python train.py --num_hidden_layers=13 --hidden_size=256 --num_attention_heads=2 --num_key_value_heads=2 --head_dim=128 --intermediate_size=1024 --vocab_size=1565 --hidden_act="tanh_gelu" --norm="layernorm" --norm_place="pre" --norm_eps=1e-05 --positions="learned" --qk_norm=false --attn_scale=0.0884 --bias="all" --tie_word_embeddings=true --parallel_block=false --init="uniform" --init_std_qkv=0.0265 --init_std_o=0.0 --init_std_up=0.0265 --init_std_down=0.0 --optimizer="soap_variant" --learning_rate=0.0031 --beta1=0.95 --beta2=0.99 --weight_decay=0.17 --lr_head=0.00618 --max_grad_norm=1.0 --warmup_steps=200 --schedule="wsd" --decay_fraction=0.861 --decay_shape="linear" --final_lr_fraction=0.05 --batch_tokens=65536 --max_seq_len=128 --doc_mask=true --train_tokens=178600000 --max_steps=2726 --dataset="wikipedia_en"
Each number is 128 + 24 x the weight over its row's rms, rounded and kept within 0 to 255. Layers, rows and columns count from 0. The size above them is the row's rms in percent of the matrix's.

# layer 3 MLP down, 256x1024, rms 0.0727, rows 0-104, columns 832-895
size [107  96 105 102 101 102 100  93 101  93  99 100 111  96 103  93 103 101 101  94 101 100  96 100  99 100 104 100 107 100 101  98  99 104 103 100 104  98 103  98 100  98 104 101 104 104  97 103 108 101  99  97 100  97 100  94  96  99  99  96  98 121 102  97 100 102  98 102 103 103 103 101  94 105  95  96  98  96 102 100 103 101  98 105 102 111 101  99  99  99 100  98  99  91  97 100  96  99  99  99  96  97 100  96  97]
[[157 114 122 138 112 150 130 124 156 127 140 188 111 163 142 130 151 162 101  95 126 133 129 152 166 158 140 124 146 113 184 129 151  94 139 141  94 168 120 140 122 157 164 166 153 129 140 142  97 143 147 150 128 132 161 150 144 140 157 124 108 106 133 139]
 [100 104 117 105 135 114 140 165 172 165 118 160  94  92 105 124 108 131 120  71 167 105 113 119 138  75  98 142 132 166  81  98 170 153 119 195 129 129 153 128 104 126 142 139  90 133 160 112 146 105 136 137 113  91 134 127 172  96 170 132 131 120 136 122]
 [145 104 116  87 125 107 141 129 176  95 144 184 168 118 101  85 168 184  78 147 137  80 142  84 143 126 124 138 138 136 141 123 161  97 152 126  74 126 122 176 135 132 165 163 155 120 156 102 114 120 112 122 138 124 140 113 130  87 130 104 103  86 116 118]
 [139 132 128 156 105 142 151 116 121 101 120 163 125  78 106 102 114 110 110 153 113 149 115 116 138 164 126 152 128 126 160 123 121 130 111 154 103 160 129  97  47 125 111 126 119 144 140 120  98 112  91 135 119  97 114 100  99 107 129  97 145  58 131 130]
 [103  83 162 127 129 127 103 116 123 174  82 150 115 100 175 134  80 120 139 146 166 156 131 138 144 126 156 129 126 157 200 124 133 138 108 126 114 119 107 134  63 142 100 144  83 155 125 129 136 135 149 122 175  92  77  89 117 105 131 162 134 144 126 119]
 [107 142 107  93 163  81 117 117 126 151 134 108 158  91 108 151 160 100 116 110 122 144  91 115 114 101 125 117  98  83 141 130 128 142 151 114  98 130 131 152 137 188 133 135  99  92  93  99 163 145 127 115 141 151 141 107 134 159 135 100 141 128 118 157]
 [110 148 100 109 113 151 111 104 128  87 131 143 110  78 125 127 135 145 132 127 125 104 113  88 102 160 141 128 179  89 115 142 145 122 134 135 149  56 121 131 101 145 117 145 126 173 118 118 133 137 117 155 137 156 110 144  98 140 145 112 131 150 158 132]
 [141 138 142 129 147 180 134 145 126 109 123 147 128  98 128 135 145 139 114  75 145 125  90 116 107 144 131 125  97 117  87 131 114 120 162  96 136 130 154 170 135 139 110 155 122 108 144 194 101 128 142 145 123 101 158 151 128 107 159 135 159 170 103 137]
 [118 127 114 148 124  84 152 128 136  84 126  96 125 101  74 132 125 114  97 128 151 139 169 110 116  82 131 125  99 134 133 141 133 193 100 130 144  70 140 161 109  76 100 136 128 125 157 161 134 139 138 129 134 117 142  97 137 134 141  99 112  81  98 106]
 [136 145 104  88 145  96 114 157 155 139  97  97 109 150 124 107 123 157 136 113 118 152 107 144 134 166 142 155 116 125 112 123 153 135 133  97 179 133 113 129 102 185 129  70 143 111 161 138 120 132 132 155 138 124 146 148 150 133 131 149 146 176 139 133]
 [106 129 125 138 155 109 144 140 156 127 137  88  99 134 165 156 163 134 154 187 165 142 114 105 112 125 130 137 110 142 137 144 131  93 129 131 178  94 124 165 111 128 153 144 119 102 134 143 137 108 121 135 123 128 152 149 136 119  88 156 163 131 122  87]
 [ 94 144 140 124  97 139  94 128 127 111 153 161 129 104 129 155  88 176 123 164 106 134 102 101 140 101 146 168 191  74 139 131 140 146 131 168 108 157  91  57 107 135 147 133 177 155 108 128 135  92 123 106 128 153 116 128 143 169 121 113  85 136 126 133]
 [143 115 114 129 114  96 103 117 119 183 130 123 132 121 112 120 124 155 125 158 141 141 204 128 111 132 131 153 110  91 117 142 113 156 141 152 120 144 124 131  90 138 108 135 127 123 141 146 118 126 117 130 145 118 130 105 121 125 128 146 128 110 144 121]
 [122 124 181 151 126  86 145 115  62 127 107 123 115 140  94 123 138 104 127 147 133 116 136 117  97 137 103  92 116 124 129 130 147 132 138 161 128  90 105 117 111 167 136 124 127 132 134 140 130 143 127 154 105 137 129 152  99 111 136 162 107  92 118 154]
 [135  98 118 162 114 118 152 128 124 151 138 116 153 115 110 102 140 156 120 192 171 165  71 131  97  79 115 127 123 102  97  32 123 134 115 117 142 147 141 114 149 139 109 127 172 115 132 149 150 139 115 142  82 152 133 158 134 162 138 108 149  92 121 150]
 [138 153 117 124 104 127 138 125 136 141 103 123 133 124 120 154 102 155 131 127 106 157  95 150 138  92 110 143 142 113 104 153 187 141  86  94 131  99 148 156 129 110 171  81 105 119 145 108 141 122 127 136 149 112  89 129 161 137 135 156 137  85 136 121]
 [175 111 132 132 187 127 123 111 120 169 130  96 117  84 161 116 125 201  83 138 113 174  99 139 110 130 104 158 115 145 113 139 129 100 124 151 140 120 129 175 113 157 150 152 119 129 108 146 111 126 136 128 165 137 120 155 121 109 163 112 121 155 138 162]
 [ 92 140 153 162 168 151 108  91  97 132 125 146 122 174 145 144 132 155 132 143 102 195 172 121 126 122  93 114 111 103 152 135 141 118  86 182 154  84 107 131  88 140 110 125 139 120 112 145 141 103  79 138 186 118 174 121  77 125 111 153 179 117 132 117]
 [132 132 133 144 120 116 105 132 124 126 144 120 128 139 163 130 153 141 105 120 151 153 144 126 151 139 170 156 116 100 167 123 162 160 176 109 117 134 120 142 129 105 136 113  84 132 137 107 151 113  86 111 107 132 136  95 119 132 163 101 143  59 139 158]
 [146 164  75 176 134 118  84 147  86 114 155 128 153 169 159 117 121 105 137  85 142 177  96 118 134 108 119 161 128  86 141 111 108 117 138 131 105 127 102 111 110 116  79 129 124 154 103 114 146 132 124  93 125 132 129 130 134 114 124 129 136 182 109 138]
 [170 105 126 128 104 152 115 144 137 116 126 107  97 138 128 123 132  92 169 118 120 125 148  86 163 115 151 114 157 137 138 127 142  91 132 111 158 116 113  69  80 123 163  78 102 112 136 117 131 149 148 114 140 143 146 145  92 103 127 166 125  98 119 155]
 [133  77 116 140 113 129  96 108 106 120  96 118 117 143 116 201 137 148 163 128 145 163  98 121  87 131 134 158 143 113 122 124 141 131 130  90 122 126  94 166  77 182 158 121 106 158 109 101 133  93 116 145 142 152 142 132 110 162  98 157  85 111 140 122]
 [162 123 139 139  83 139 117 140  92 148 170  95 121 125 171 109 135 135  95  70 151 152 131 131 152  66 142 125 114 125 111 112 122 134 132 120 109 142 153 125 109  68  88 150 118  90 113 179 146  92 109 155 157  95 117 110 117 147 119  76 115 126 110 121]
 [141 105 128 169 141 132 114 150  70 151 108 116 127 124 103 117 164 136 135 101 147 171 120 134 144 126 103 152 167 140 129 209 122 142 117 140 131 141 121 144 119 182 114 105 123  76 137 122 159 177 135 163 124 100 177 130 122 125 155 110 152 154 101 104]
 [119 167 121 135  99 165 108 124 121 124  92 132 126 151 146 108 133 152  91  99  75 102 169 138 155 122 125 145 109 145 159 126 136 136 133 142 121 126 124 112 111 145 136  88 104 112 107 141 125 143  79 100 100 158 109  94  79 115 126  75 126 144 146 142]
 [117 123 104 158 154 114 111 142 119 133 135 161 148 109 160 135 124 155 156 143 120 123  98 182 113  89 159 131 205 116 134  98 166 156 106 132 163 162 189 126 129 134  70 108 122 142 142 101 102 125 123 109  81 111 112 115 121 140 145 153 154 112  81 107]
 [137 150  91 138  84  84  93 100 145 162 166 131 168 152 114  97 117 135 124 169  89 136 188 133 171 123 130 152 145 134  82 109  87 127 127  88 139  88 111 103  87 126 187 114 127 107  91  97 131 119 103 107 138 147 103 140  83 116 131 149 128 110 145 106]
 [152  99 121 102 133 135 112 130 112 110 128 103 174 119 187 143 164 129 125 136 123 105  95 119 132 137 140 145 126 147 113 104  76 144 188 109 124 121 156 129 148 144 156 122 135 117 168 107 125 134 118 142 110 128  86 102  99 165 127 131 160 110 143 135]
 [112 134 116  81 128 110 143 132 176 129 113 126 121 124 120 133 151 112 150 129 143 132 164  91 122 138 155 101 133 126  99 118 168 126 143 116 115 142  57 152 112 143  97  92  91 146 151 102 177 112 130 105 124 125 160  96 129 150 147 120 145 125 160 139]
 [144 153 137 129 146 124 148 107  64 114 142 153 151 147  86  66 101  55 133 113 150  95 149  93 111 125 159 130 135 145 159 130 180 123 155  89 155 128 145 138 139 149 155 176 130 102 127 122 112 115 162 128 123 121  86 161 123 122 131 136  76 131 139 121]
 [140 101  92  97 169 174 118 104 110 107 162 161  77 127 136 127 131 132 117 128 126 135 162 122 128 117 145 127 108 144  94 137 165 116 148 154 108 120 138 162 120 152 148 109 125 123  88 100  72 134 105 122 103 164 154 122 137 161  96 126 150  97 166 119]
 [145 100 156 113 119 111 146 136 101 143 128 168 132 139 115 105 156 139 128  79 100 133  98 155 121 145 110 131  99 143 121  88 164 120 135 163 151  72 115 121 151 141 115  95 136  81 144  99  97 123 174 151 123 108 149 104 146 163 130  89 103 146 149 123]
 [145 128 122 134 134 101  81  98  93 165 118  94 135 108 103  96 111 125  68 139 146 136 131 143 137 123 135 129 170 112 117 120  97 170 134 119 133 165 109 144 143  68 109 127 140 168 108 112 100 134 131 173 137 144 120 132 114  88 127 140  89 138 128 138]
 [ 91 150 114 111 110 190 123 129 176 110 133 151 133 135 136 189 138 112 119 157 120 131 174 115 115 137 130 114 159 120 125 144 156 147 150 145  97 133 130 145 111  99 148 158 148 108 144 124 127 114 187 112  99 183 139 137 147 119 139 138 133 151 120  85]
 [110  95 148 104 106 123  84  90 120 131 102 110 120 131 102 141 108 117 141 138 141 114 157 108  91 111 105 136 107 117 121 110 145 142 119 132 139 175 114 110 166 113 146 191 104 101 111  96  70 141 158 118  76  90 152 109 145  93 127 102  96 118 149 130]
 [143 101 103 114 131 104 114 140 105 102 123  96 121 131 176 137 127 135 160 101 120 136  96 169  96 159 166 156 125 107  87 120  82 113 152 146 148 134 127 128 136 142  85 138 131 139 166 175 117 102 143 148  99  98 118 109 114 120 142 119 112 130  82  99]
 [ 92 123 113 128 126 163 164 121 163 136 154 151 140 118 114  86 114 149 101  53 132 138 130 149 116 172  96 108 156 123 161 118 110 145 206 169  90 134 124 111 134 116  90 121 131 124 126 134 151 121 123 137 126 107 107 145 157 167 124 122 167 138 144 168]
 [117 137 178 130 105 120 174 128  89  75 164 139 131 117  81 123 126 150 154 124 125  93 171 142 160 132  96  95 156 107 168 109 133 155  89 102 142 108 127 144 113 128 141 108 105 131 112 138 118 145 132 115 127 172 135 127 112 116 125 114 146 131 114 109]
 [109 154  94 156 145 129 169 160 164 187 120 147 109 124 139 129 109 154 124 133 157 130  99  70 158 145 123 120 147 140  92 144 131 133 119 148 158 121 134 134 141 121 109 105 128 119 158 166 156 140 124 135 143 143 121 145 127 152 163 125 153 119 132  81]
 [102 162 199 166 110 124 107 142 123 117  94 124 115  84 128  99 114  95 139 112 124 130 126 102 138 140 140 118 129 141 124 166 137 134 184 178 155 158 132 156 109 179 125 100  69 126 154 120  92 106 125 175  83 150 104 133 120 120 139 193 132 147 123  96]
 [145 116 142 131  88 139  77 118 129 123 110 141  96 113 129 134 131 117 138 129 157 136 139 115 109 121 110 125  89 111 115 113 112  89 154 158 125 130 109 142 103 147 123  86 198  87 112 127 126 106 148 123 171 146 182 135  86  85  90 137 124 130 116 111]
 [139 166 153 153 109  73 127  94 143 125 128 129 125 158 191 167 163 141 125 148 123 136 112 160 188 100 167 145 128 114  83 141 121  80 126 148 143 151 100  59 160 137 122 145 165 181 100 157 137  92 144 122 104 132 103 109 116 135  98 115  77 142  91 110]
 [ 91 129 149 136 137 100 146 146 112 157 102 109 136  93 146 150 155  80 184 124 118 122 103 179 121 156 175 141 128 136 141 141 131 147 166 162 132 130 126 134  91 145 128  94 130 101 140 117  96 154 131 149 135 119 118 139 113 157 116 134 131 115  95 151]
 [128 107 109 147 124 125 173 128 168 123 160 119  85 157 137 114 177 102 156  83 128 150 113 100 133 151 164 104 147 128 150 106 135 210 142 156 155 103 120 123 161 119 148 127 118 138 144 147 175 150 128 122 149 157 127  97 121 118 122  96 136  66  93 108]
 [137 160 100 107  77 157 134 144  88 148  95 123 108 140 117 164 113 150 164 121 120 103 121 114 154 106 151 106 136 165 100 117 146 157 187  74 125 136 124 126 106 128 118 112 122 160 129 135 174 114 122 136 146  95  78 125 117 116 130 114 116 153 145 132]
 [118 124 110 146 105 114 162 133 154 158 129 156 137 142 105 133 125 168  97 176 105 114  97 157 127 170  96 115 154 102 115 100 145 124 121  84 115 109  89 128 112 150 115 126  95 113 141 151 139 143 104 125 128 150 164 167 103 105 148 170 178 164 188 112]
 [157  92  99 117 151 150 134 127 138 120 110 108 129 136  96 131 132 168 160 140 174 128  94 119 109 124 135 154 172 127 122 130 107  94 142 101 115 143 128 111 137 138 109 133 112 126 110 140 139 117 142 161 172  97 161 127 158 124  87 126 173 122 106  70]
 [113 131 146 141 143 175 138 122 108 143 141 127 120 130 116 180 126 184 139 140 133 122 131 128 149  89 133 100 168 159 119 101 147 120 146 108 131 136 155 142 155 116 126  83 137 137  96  93 124 109 125 148 138 166 116 127 135 125 139 134 113  75 127 137]
 [135 132  87 125 124 123 138  98  79 104 140 116 153 101 134 157 171 144 115 144 135 111 138 149 105 112 128 116 138 125  76 105 110 140 104 142 136 101 188 110 120 127 115 170 131  98 111 127 134 137  84 103 125 119 114 118 100 151 135 160 130  88  84 137]
 [123  97  99  77 111 116 101 132 120 165 116 147 149 126 144 180 152  71 134 175 142  80 137 136 126 119  98 115 139 135 138 105 136  74 160 127 109 128 110 149 107 165 124 137 125 135 119 136 100 112 137 132 117  95 151 147 148 124 154 120 107 148 114 110]
 [210 137 144 123 130 137 124 132 119 108 151 119  72 131 161 117 149 201 108 188 125  94 150  86 136 129 159 131 108 120 100 113 109 133 149 130 109 125 104 145 148 132 155 125 131 139 120 135 115 136 126 137 149 148 151  98 115 145 149 134 165  98 148 153]
 [141 143 123 159 154 180 112 114 115  91 119 118 134 121 106 146 138  89 128 162 132 183 115  80 166  67  97 111 128 135 136 110 132 115 119 111 116 144 115  88 152 133 169 124 135 141 122 129 123 114 145 121  81 134 167 157 132 113 135 152 124 115 123 119]
 [139 137 105 141 110  93  88 131 147 134  92 131  95 112 170 141 121  98 166  84 124 192 179 163 129 132 140 111 159 143 127 174 128 105 126  98 145 168 124 127 144 140 128 128 132 158 102 142  82 114 135 130 118 131 135 135 115 103 133 108 118 125 108 138]
 [172 130 116 109 141 107  98 128 168 132 134 158 150 125  97 124 150 126 154 117 127 157 126 117 110 137 116 128 104  99  95 139 113 115  62 126 140 140 154 117  89 101 118 125 137 134 133 105  98  96 103 112 117 135  88 124 111 113 160 169 105 118 121 145]
 [154 178  94 135 134  98 162 108 147  94  97 130 117 144 134 116 139 129 112 134 135 126 128 145 133 101 115 177 116 151 135 161 158 117 170 110 120  74 115  87 105 110 159 184 124 145 164 176 115 126 145 123 165 134 160 116 108 117 137 100 105 130 155 142]
 [140  81 193 141 171 107 115 156 159 115  96 117 160 129 124 169 143 142 172 132 150 148 110 163 148  78 126 137 112 112 140 105  94 110 120 131 114 145 148  98 111 126 153 192 129 167 145 143 107 159 148 168 159 114  95 125 127  92 101 156 131  99 133 133]
 [135 134 113 153 117  89  93 130 104 143 149 111 154 152 103 130 154 171 126 117 184 152 160 188 117  89 169 158  96 133 135 116  88 150 157 144 120 155 102 134 125 103 142 173 127 103 143 121  91 154 101 110 111 116  93 110  96  98 139 124 147 186 141 180]
 [132  91 115 137 122 105 146 139 178 143 117 152 136 114 105 128 113 150 121 100  96 112 130 152 133 121 126 174 168 152 146 158 118 160 143 129 111 133 139 101 142  73 140 168 122 137 129 129 167 115  92  94 192 140 100  79 156 140 144 124 113 173 139 137]
 [121 123 106 127 139 110 132 112 122 142 140  85 107  96 123  93 149 116 119 148 150 161 145  70 104 132 163 165 124 129 177 141 136 154 160  77 112 139 129  87 147 117 169 154 130 132 124 117  99  98 133 122 124 127 148 136 126 113 164 137 137 158 145  92]
 [123 155 120 109 118 130 124 161 149  75 100 108 152 141 127 172 104 186 151 104 120 119 134 107 116 144 164 106 110 100 159 157  83 105 121 133 129  95 147 135 118 117 109 154 121 166 150 125 158 133 152 152 185  94 138 177 124 169 164 122 126 105 152 143]
 [107 115 120 142 108 139 121 139 152 147 142 114 159 139 134 184 100 169 184 127 200 100 121 150 154 151 138 113 111 121  96 112 135 148 163 108 140 112 147  79 121 134 108 141 111 115 175 108 110 152 136 132 142 132 152 121 104 146 124 149 125 163 125 138]
 [145 152 128 143 100 160 149 135 173 136 143 160 105 154 137 170 135 136 144  96 119 147 141 160 112 122 164 119 109 161 155 144 128 145 170 126 152 100 140 185 145 160 123 152 134 129 140 128 133 138 102 149 136 140 132 112 101 105 131 136  99 143 137 144]
 [ 73 116 137 129 152 141 113 128 147 134 133 150 132 111  90  86  94 142 144 105 161 136 149 115 119 118 144 126 104 152 112 132 148 146 122 143 141 144  92 109 123 165  94 153 100 100 116 117 161 128 108  83  89 122 117 100 125  91  84  88  96 112 154 102]
 [124 124 149 123 103 129 112 113 123 176 125 147 106 136 136 105 179 152 131 158 148 119 120 160  79 100 123 122  98  99 145 134 131 141 128 176 149 154 129 158 119  98 118 135  93 119 122 115 121  86 109 150  78 145 127 117 137 125  96  76 135 138 103 115]
 [ 99  82 154 138 133 152 127 128 154 103 113 160 120 124 132 135 130 121 122 107 134 181 137 128 120 125  98 143 176 117 102 121 159 107 152 129 124 108 147  92 114 166 113 110 156 133 143 128 151  92 120 113 116  74  91 170 149 126 126 149  95 123  97 152]
 [106 153 161  96 114 124 133 131 121 139 122 143 129 103  87 104 137 106 164 120 116 140  97 161 103 119 139 131 113 142 111 128  81 149 144 116 129 136 132 107 110 173 153 151 193 130 132 152 113 125 155 123 105 150 130 146 126 130 132  73 119 121 152 107]
 [116 118 142 125 138  93 140 112 128 118 138 100 135 124 187 134 150 141 121 147 140 128 116 161 132 160 130 101 159 150 103 135 153 125 129 144 123 113 142 129 133 152 118  91 162 114 123 112 132 127 108 118 115 122 160 114 141 103 100 103  92 160 112 135]
 [172 137 117 106  95 135 141 124 100 108 149 132 116 100 184 165 149 141 106 128 124 108 156 120 170 175 136  99 115  97 170 119 150 137 131 122 145 135 127 100 130 121 114 157 107 101 116 166 133 147 118 104 169 115 139 159 102 164 145 175  77  97 105 138]
 [117 139  94 110 148 212 128  97 127 163 144 141 128 115 130 188 118 136 126 112  97 118 132 130 132  84 101  88 106 132 153 127 127 115  78 138 140 127 100 138 132 104 120 105 147 109 126  93 152 104 123 172  86 117 104 127 123 142 118 128 107 166  96 139]
 [123 119  61 114 156 106 120 117 123 113 116  92 122 123 143  85 116 113 103 108 112 186 136 134 161 134 145 122 108 143 122 118 116 105 149 125 160 216 165 142  93 106 180 108 153  97 110 132 113 122 115 145 163 126 105 120 128 119 142 142 144 150 111 120]
 [134 142 138 163 122  86 118 136 137 120 117 110 159 150 148 126 138 123 161 145 115 129 126 118 119 126 135  94 109 148 120 107 128 163 161 120 126 146 162 119 151 121 133 130 144 141 109 124 133 120 145 120 165 115 122 145 124 166 153 154 147 128 148 138]
 [140 105 112 127 121 148 112 111 163 174 154 154 124 117 161 162 115 147 114 138 167 134  78 157 173 109  92 146 117 112 140 136 111 111 148 130 101 146 134 148 151  90 131 167 106 158 131  78 187 167  98 151  98 113 118 172 164 120 132 126  99 140 123 117]
 [108 113 111 130 118 133 146 136 132  89 142 118 157 133 182 118 135 164 160 159 136 148 110 137 139 138 109 131 161 144 115 117 152 124 164 141 106 131  97 117  89 121 106 113 109 120 143 117 122 133 157 129 152 119  74 126 141 139 125 124 138 117 148 142]
 [ 95 140 119 129 100 132 132  94 102 113 110 121 122 119  99 103 102 109 138 117 100 104 126 126 158 149 127  89 126 123 166 125 124 128 143 143  97 143 118 120 100 102 114 131 129 153 107 109 123  95 100 132  89 110 132 127 141 137 100 164 104 105  80 103]
 [141 139 150 114  97 160 133 166 167 116  97 161 116 135 178 111 125 152 156  98 112 121 104 147 118 116 113 137 146 147 120 157 125 106  95 117 179 112 125 144  78  97 148 124  93 137 167 166 104 129 142 133 128 157 145 118 136 122 131 178  88 126 116 128]
 [ 64 103 141 162 125 139 138 134 126  94 109 109 154 140 120 109 141 110 138 171 132 167 148 129 157  78 169 131 104 146 136 119 144 133 125 147 127 111 155  81  99 108 118 127 127 133 115 114 115 121 160 184 156 134 124 117 122 118 103 122 132  95 134 114]
 [131 176 110  67 146 150 132 114 115 144 162 145 160 126 165 137 132 128 142 147 120 119  84 176 193 153  97 152 133 142 161 122 107 155 122  57 131 107 161 141 147 150 105 128 131  87 151 113 136 149 104 107 116 184 128 138 107 103 160 130 101 138 126 141]
 [ 85 136 130 120 126 119 119 106  91 130 117 128 155 107 128 120 120  93 131 132 145 149 123 156 153 152 126 183 119 142 148  99 183 111  76 145 122  94 140 113 112 116  92 105  93 162 136 118 131 118 156 109 192  95  99 136 155 122 120 176 139  91 116 128]
 [179 142 119 100 128 114 168 134 122 160 127 122 150 109 185 125 132 151 152 133 123  94 118 148 135 148 146 205 126 114  80 121 132 118 102 128  90 130 119 163 171  87 144 102 132 141  93 143  76 147  95 151 155 149 150 112 123 146 109 135 121 139 142 164]
 [125 148 142 172 165 145 137 114 122 124 106 186 116 139 108 162 147 124 132  66 133 129 133 117 150 124 136 163 109 148 104 147 165 176 137  99 139  96 144 105 130 145 123 130 108 162 123 163 131 110 112  97 133  89 136 129 101 142 125 123 129 167 116 118]
 [163 153 144 144 114 135 144 170 134 109 185 146 145 157 130 145 153 124 125 117 100 138 124 179 151  98 154  99 113 122 128 123 125 105 121 160 132  88 120 156  91  89 131 105 117 110 162 139 129 134 124  98 153  84 122 124 150 153 138 127 112  89 109 136]
 [144 144 156 151 119  96 152 104 122 108 140 170 163 145 185  98 115 140 111 141 123 122 127 131 168  73 139 137 139 156 167 127 128 149 188 153  82 104 125 118 102 174  88 138 134 158 124 127 144 145 129 121 147 127 166 121 136 109 115 145 131 148 136 110]
 [111 125 156 108  71 102 157 161 114 140 145  82 154 137 144 106 139 114 146 157 169 109 158 101 100 121 120 125  90  66  65 132 111  88  95 129 128 208  97 134 117 154 136 114 177 114 139  92  95 126 102 122  87 100 167 131 111 145 111 163 123 152 130 122]
 [103 153  77 109 108 111 154 148 139 153 113 124 117 141 106 152  65 126 189 106 115 102 128 110 120 123 153 152 125 121 131 129 129 152 146 111  93 150 129 107 135 119 133 127 139 130 118 116 113 140 176 108 133 105 144 176 146 151 190 155 141 102 104 138]
 [150 153 102 131 119 103 155 121 138 165 154  67 103 138 151 113 165 129  65 143 105 109 100 120 109 127 149 111  81 120 130 109 134 112 160 109  77 139  93 182 151 129 142 146 175 168 125  98 133  92 125 153 127 113 132 161 120 159  94 134 111  98 147 141]
 [161 158 136 144 106 148 167 122 155 118 141 189  98 136 153 122 111 155 182 127 128 135 114 143 153 153 148 114 133 111 122 103 128 130 162 114 112 109 163 127 127 106 157  91 102  80 145 151 146 116 109 118 142  97 164 147 126 120 110 138 126 110 111 115]
 [113 139 104 103 128 140 147 122 106 117 123 102 105  74 126 114 155 132 101 106 133 172 171 141 119 174 139 130  88 145 124 121 123 112 138 149 111 172 125 146 119  59 125 134 123 123 111 103 132 116 118 113  87  92 129 147 144 125 136 151 111 108 116 134]
 [118 124 129 129 124 161 125 191 141 126 106 191 190 122 132  85 116 108 148  96 161 119 134 141 145 109 139 123 112 158 106 160 103 130 184  99 137 134 140 119 113 126 132  99 136 164 147 123 145 143 146 130 150 130 116 119 147 138 127 121 164 107 162  96]
 [113 121 131 154 121  95 129 124 178 114 161 130  90 121 136 182 117  81 124 144 103 113  92 123 131 128 145 162  74  84 153 112 120 142 133 117 106 110 129 133  90 114 109 123 151 152 132 142 131 151 126 138 151 113 141 141 122 112 135 193 152  88 163 130]
 [149 155 133 114 150 134 135 132 152 121 134  58  92 114 111 130 140 158 119 115 127 180 158 120 122 123 135 136 159 132 114  95 162 147 119 145 143 106 114 135 109 139 183 103 121  94 145 118  93 135 146 143 162 155 112 136 139 127 135 141 131 137 116 125]
 [150  98 110  97 127 121 151 138 172 112 155 121  90 150  98 148 147 150 127 153 154 184 117 103  85 115 130 145  86 123 140 140 110 121  79 130 123 125 120 141 121 101 150 153 133 158  95 106  59 146 137 138 139 113 101 199 140 140 138  99 115 137 139 154]
 [137 118 120 138 109 140 160 118 122 154 123 130 117 158 119 111 117 134 118 130 108 113 142 144 112 127 120 166 185 127 117  90 117 124 108 152 131 135 117  70  96 102 118 133 109 163 129 109 114 150 130  96  96 125 108 137 104 131 135 160 114 132 146 136]
 [ 81 123 159 136 145 145 143 118 123 144 113 114 121 133 122 156 136 158  99 131 160 170 149 159  83 124 107 161 148 133 102 150 177 143  99 126  92 121 127 180 137 156 134 105 156  96 103 145 176 116 139 120 102 172 106 139 156 131 154 135 111 148 146 167]
 [ 83 127  77 145 144  79 104 116 151 119 103 116 173 142 145  58 179 119 128 116 112 160 112 129 170 123 138 151 113 115 102 110 135 106 124 133 176 143 129 130 135 112 102 109 126 104 149 130 138 165 118 137 159 106 145 113 145 111 154 120 131 123 136 125]
 [142 131 127 128  97 161 130 152 110 136 101  75 164  80 146 126 140 191 115 145 114 118 117 121 122 138 129 107  97 144 141 115 101 108 128 113 137 108 171 132 116 171 141 107 134 101 180 131 171 133 114 123  99 136 162  88 139  90 125 124 122  97 132 114]
 [131 119 146 121 133 105 115 152 157  99  59  63 146 104 156 136 116 123 154 135 133 129 159 113 123 159 139 164 147 146 129 162 139  93 156 138 123 131  85 129 154 103 204 129 125 120 120  88 133 119 224 148 134 136 120 143 160 151 140 142 139 120 130 108]
 [113 115  70 166 150 112 132 105 150  90 175 142  63 103 103 129 103  89 130 130 126 119 108  92 104 150 130 115 141 143 167 114 136 120  93 147 111 149 154 168 150 129 124 102 148  97 129 143 141 183 127 158 102 169 126 102 148 134 107 161 114 134 121 139]
 [132 171 143 187  81  79 105 154 107 114 165 137 116 125 119  96 133 179 150 140 127 119 153 136 123 104 125 116 146 126 171 150 119 124 108 129 142 151 117 107 145 107 155 113 108 142 144 119 142  90 105 122 158 151 121 119 129  93 108 104 131  72 153 105]
 [139 138 116  91 186 137 106  87 120 153 144 138 100 110 142 123  59 134 135 196 181 121 106 122 104 108  84 140 108 116 128 137 145 132 151 114 108 157 160 146  97 166 152 104 131 107 131 126  87 138 106 146 127 139 132 179 112  95 136 103 115 110 119  99]
 [115 131 104  92 131 131 101 119 127  93 129 117 131 117 149 144 137 132 131 134 152 155  89 122 137 143 107 175 112 111 118 166  73  99 116 110 151 103 133 108 159  77 133  95  87 161 136  93  98 124 144 152 120 114 167 153 134 127 135 121 130 132 132 139]
 [111 117 134 125 110 105 122 128 127 104 122 144 193 127 106 132 108 115 142 100 168 128  94  90 103 136 158 103 145 149 183 129 130 134 110 159 144 162 107  91 112  99  99 171 155 179 127 109 105 169 142 142 118 153 102 180 136 128 106 119 106 112 131 114]
 [102  89 102 109  91 112 123 120 148 109 105 140 157 120 168 113 119 104 149 148 170 156 131  65 103 126 144 154 160 125 131 149 157  62 156 120 136 116 156 135 130 155 136 129 118 137 140  94 105 154 141 151 116  71 172 140 104 188 133 168 112 169 134 142]
 [102 143 142  71 134 121 133 134 137 135 105 103 128 130 112 146  99 102 124 118 144 129 134 106 120 111 122 122 145 129 116 182 106 134 112 135 131  96 144 130  98  60  91 100 162 119 155 124 136 133 131 115 166 141 114 121 135  92 158 103 147 157 133 113]
 [153 163 133 110 132 156 137 123 140 127 122 145 125 138 131 161 122 147 107 108 113  86 107 120 123 112 125 157 105 102 129 101 140  87 151 162 111 138 168 117 115 124  80 130 134 106 131  99 128 126 133 138 170 131 130  92 151 159 128  89 180 152 140  95]
 [102 148 168 142 150 187 146 126 129 166  82 134 141  77 117 156 121 134 112 133 132 102 182 119 133 105 105 136 131 125 184 121 124 107 143 130 135 152 125 132 105 138 145 172 104 117 125 103 167 162 111  68 114 126  99 132 126 111 124 144 154 115 122 135]]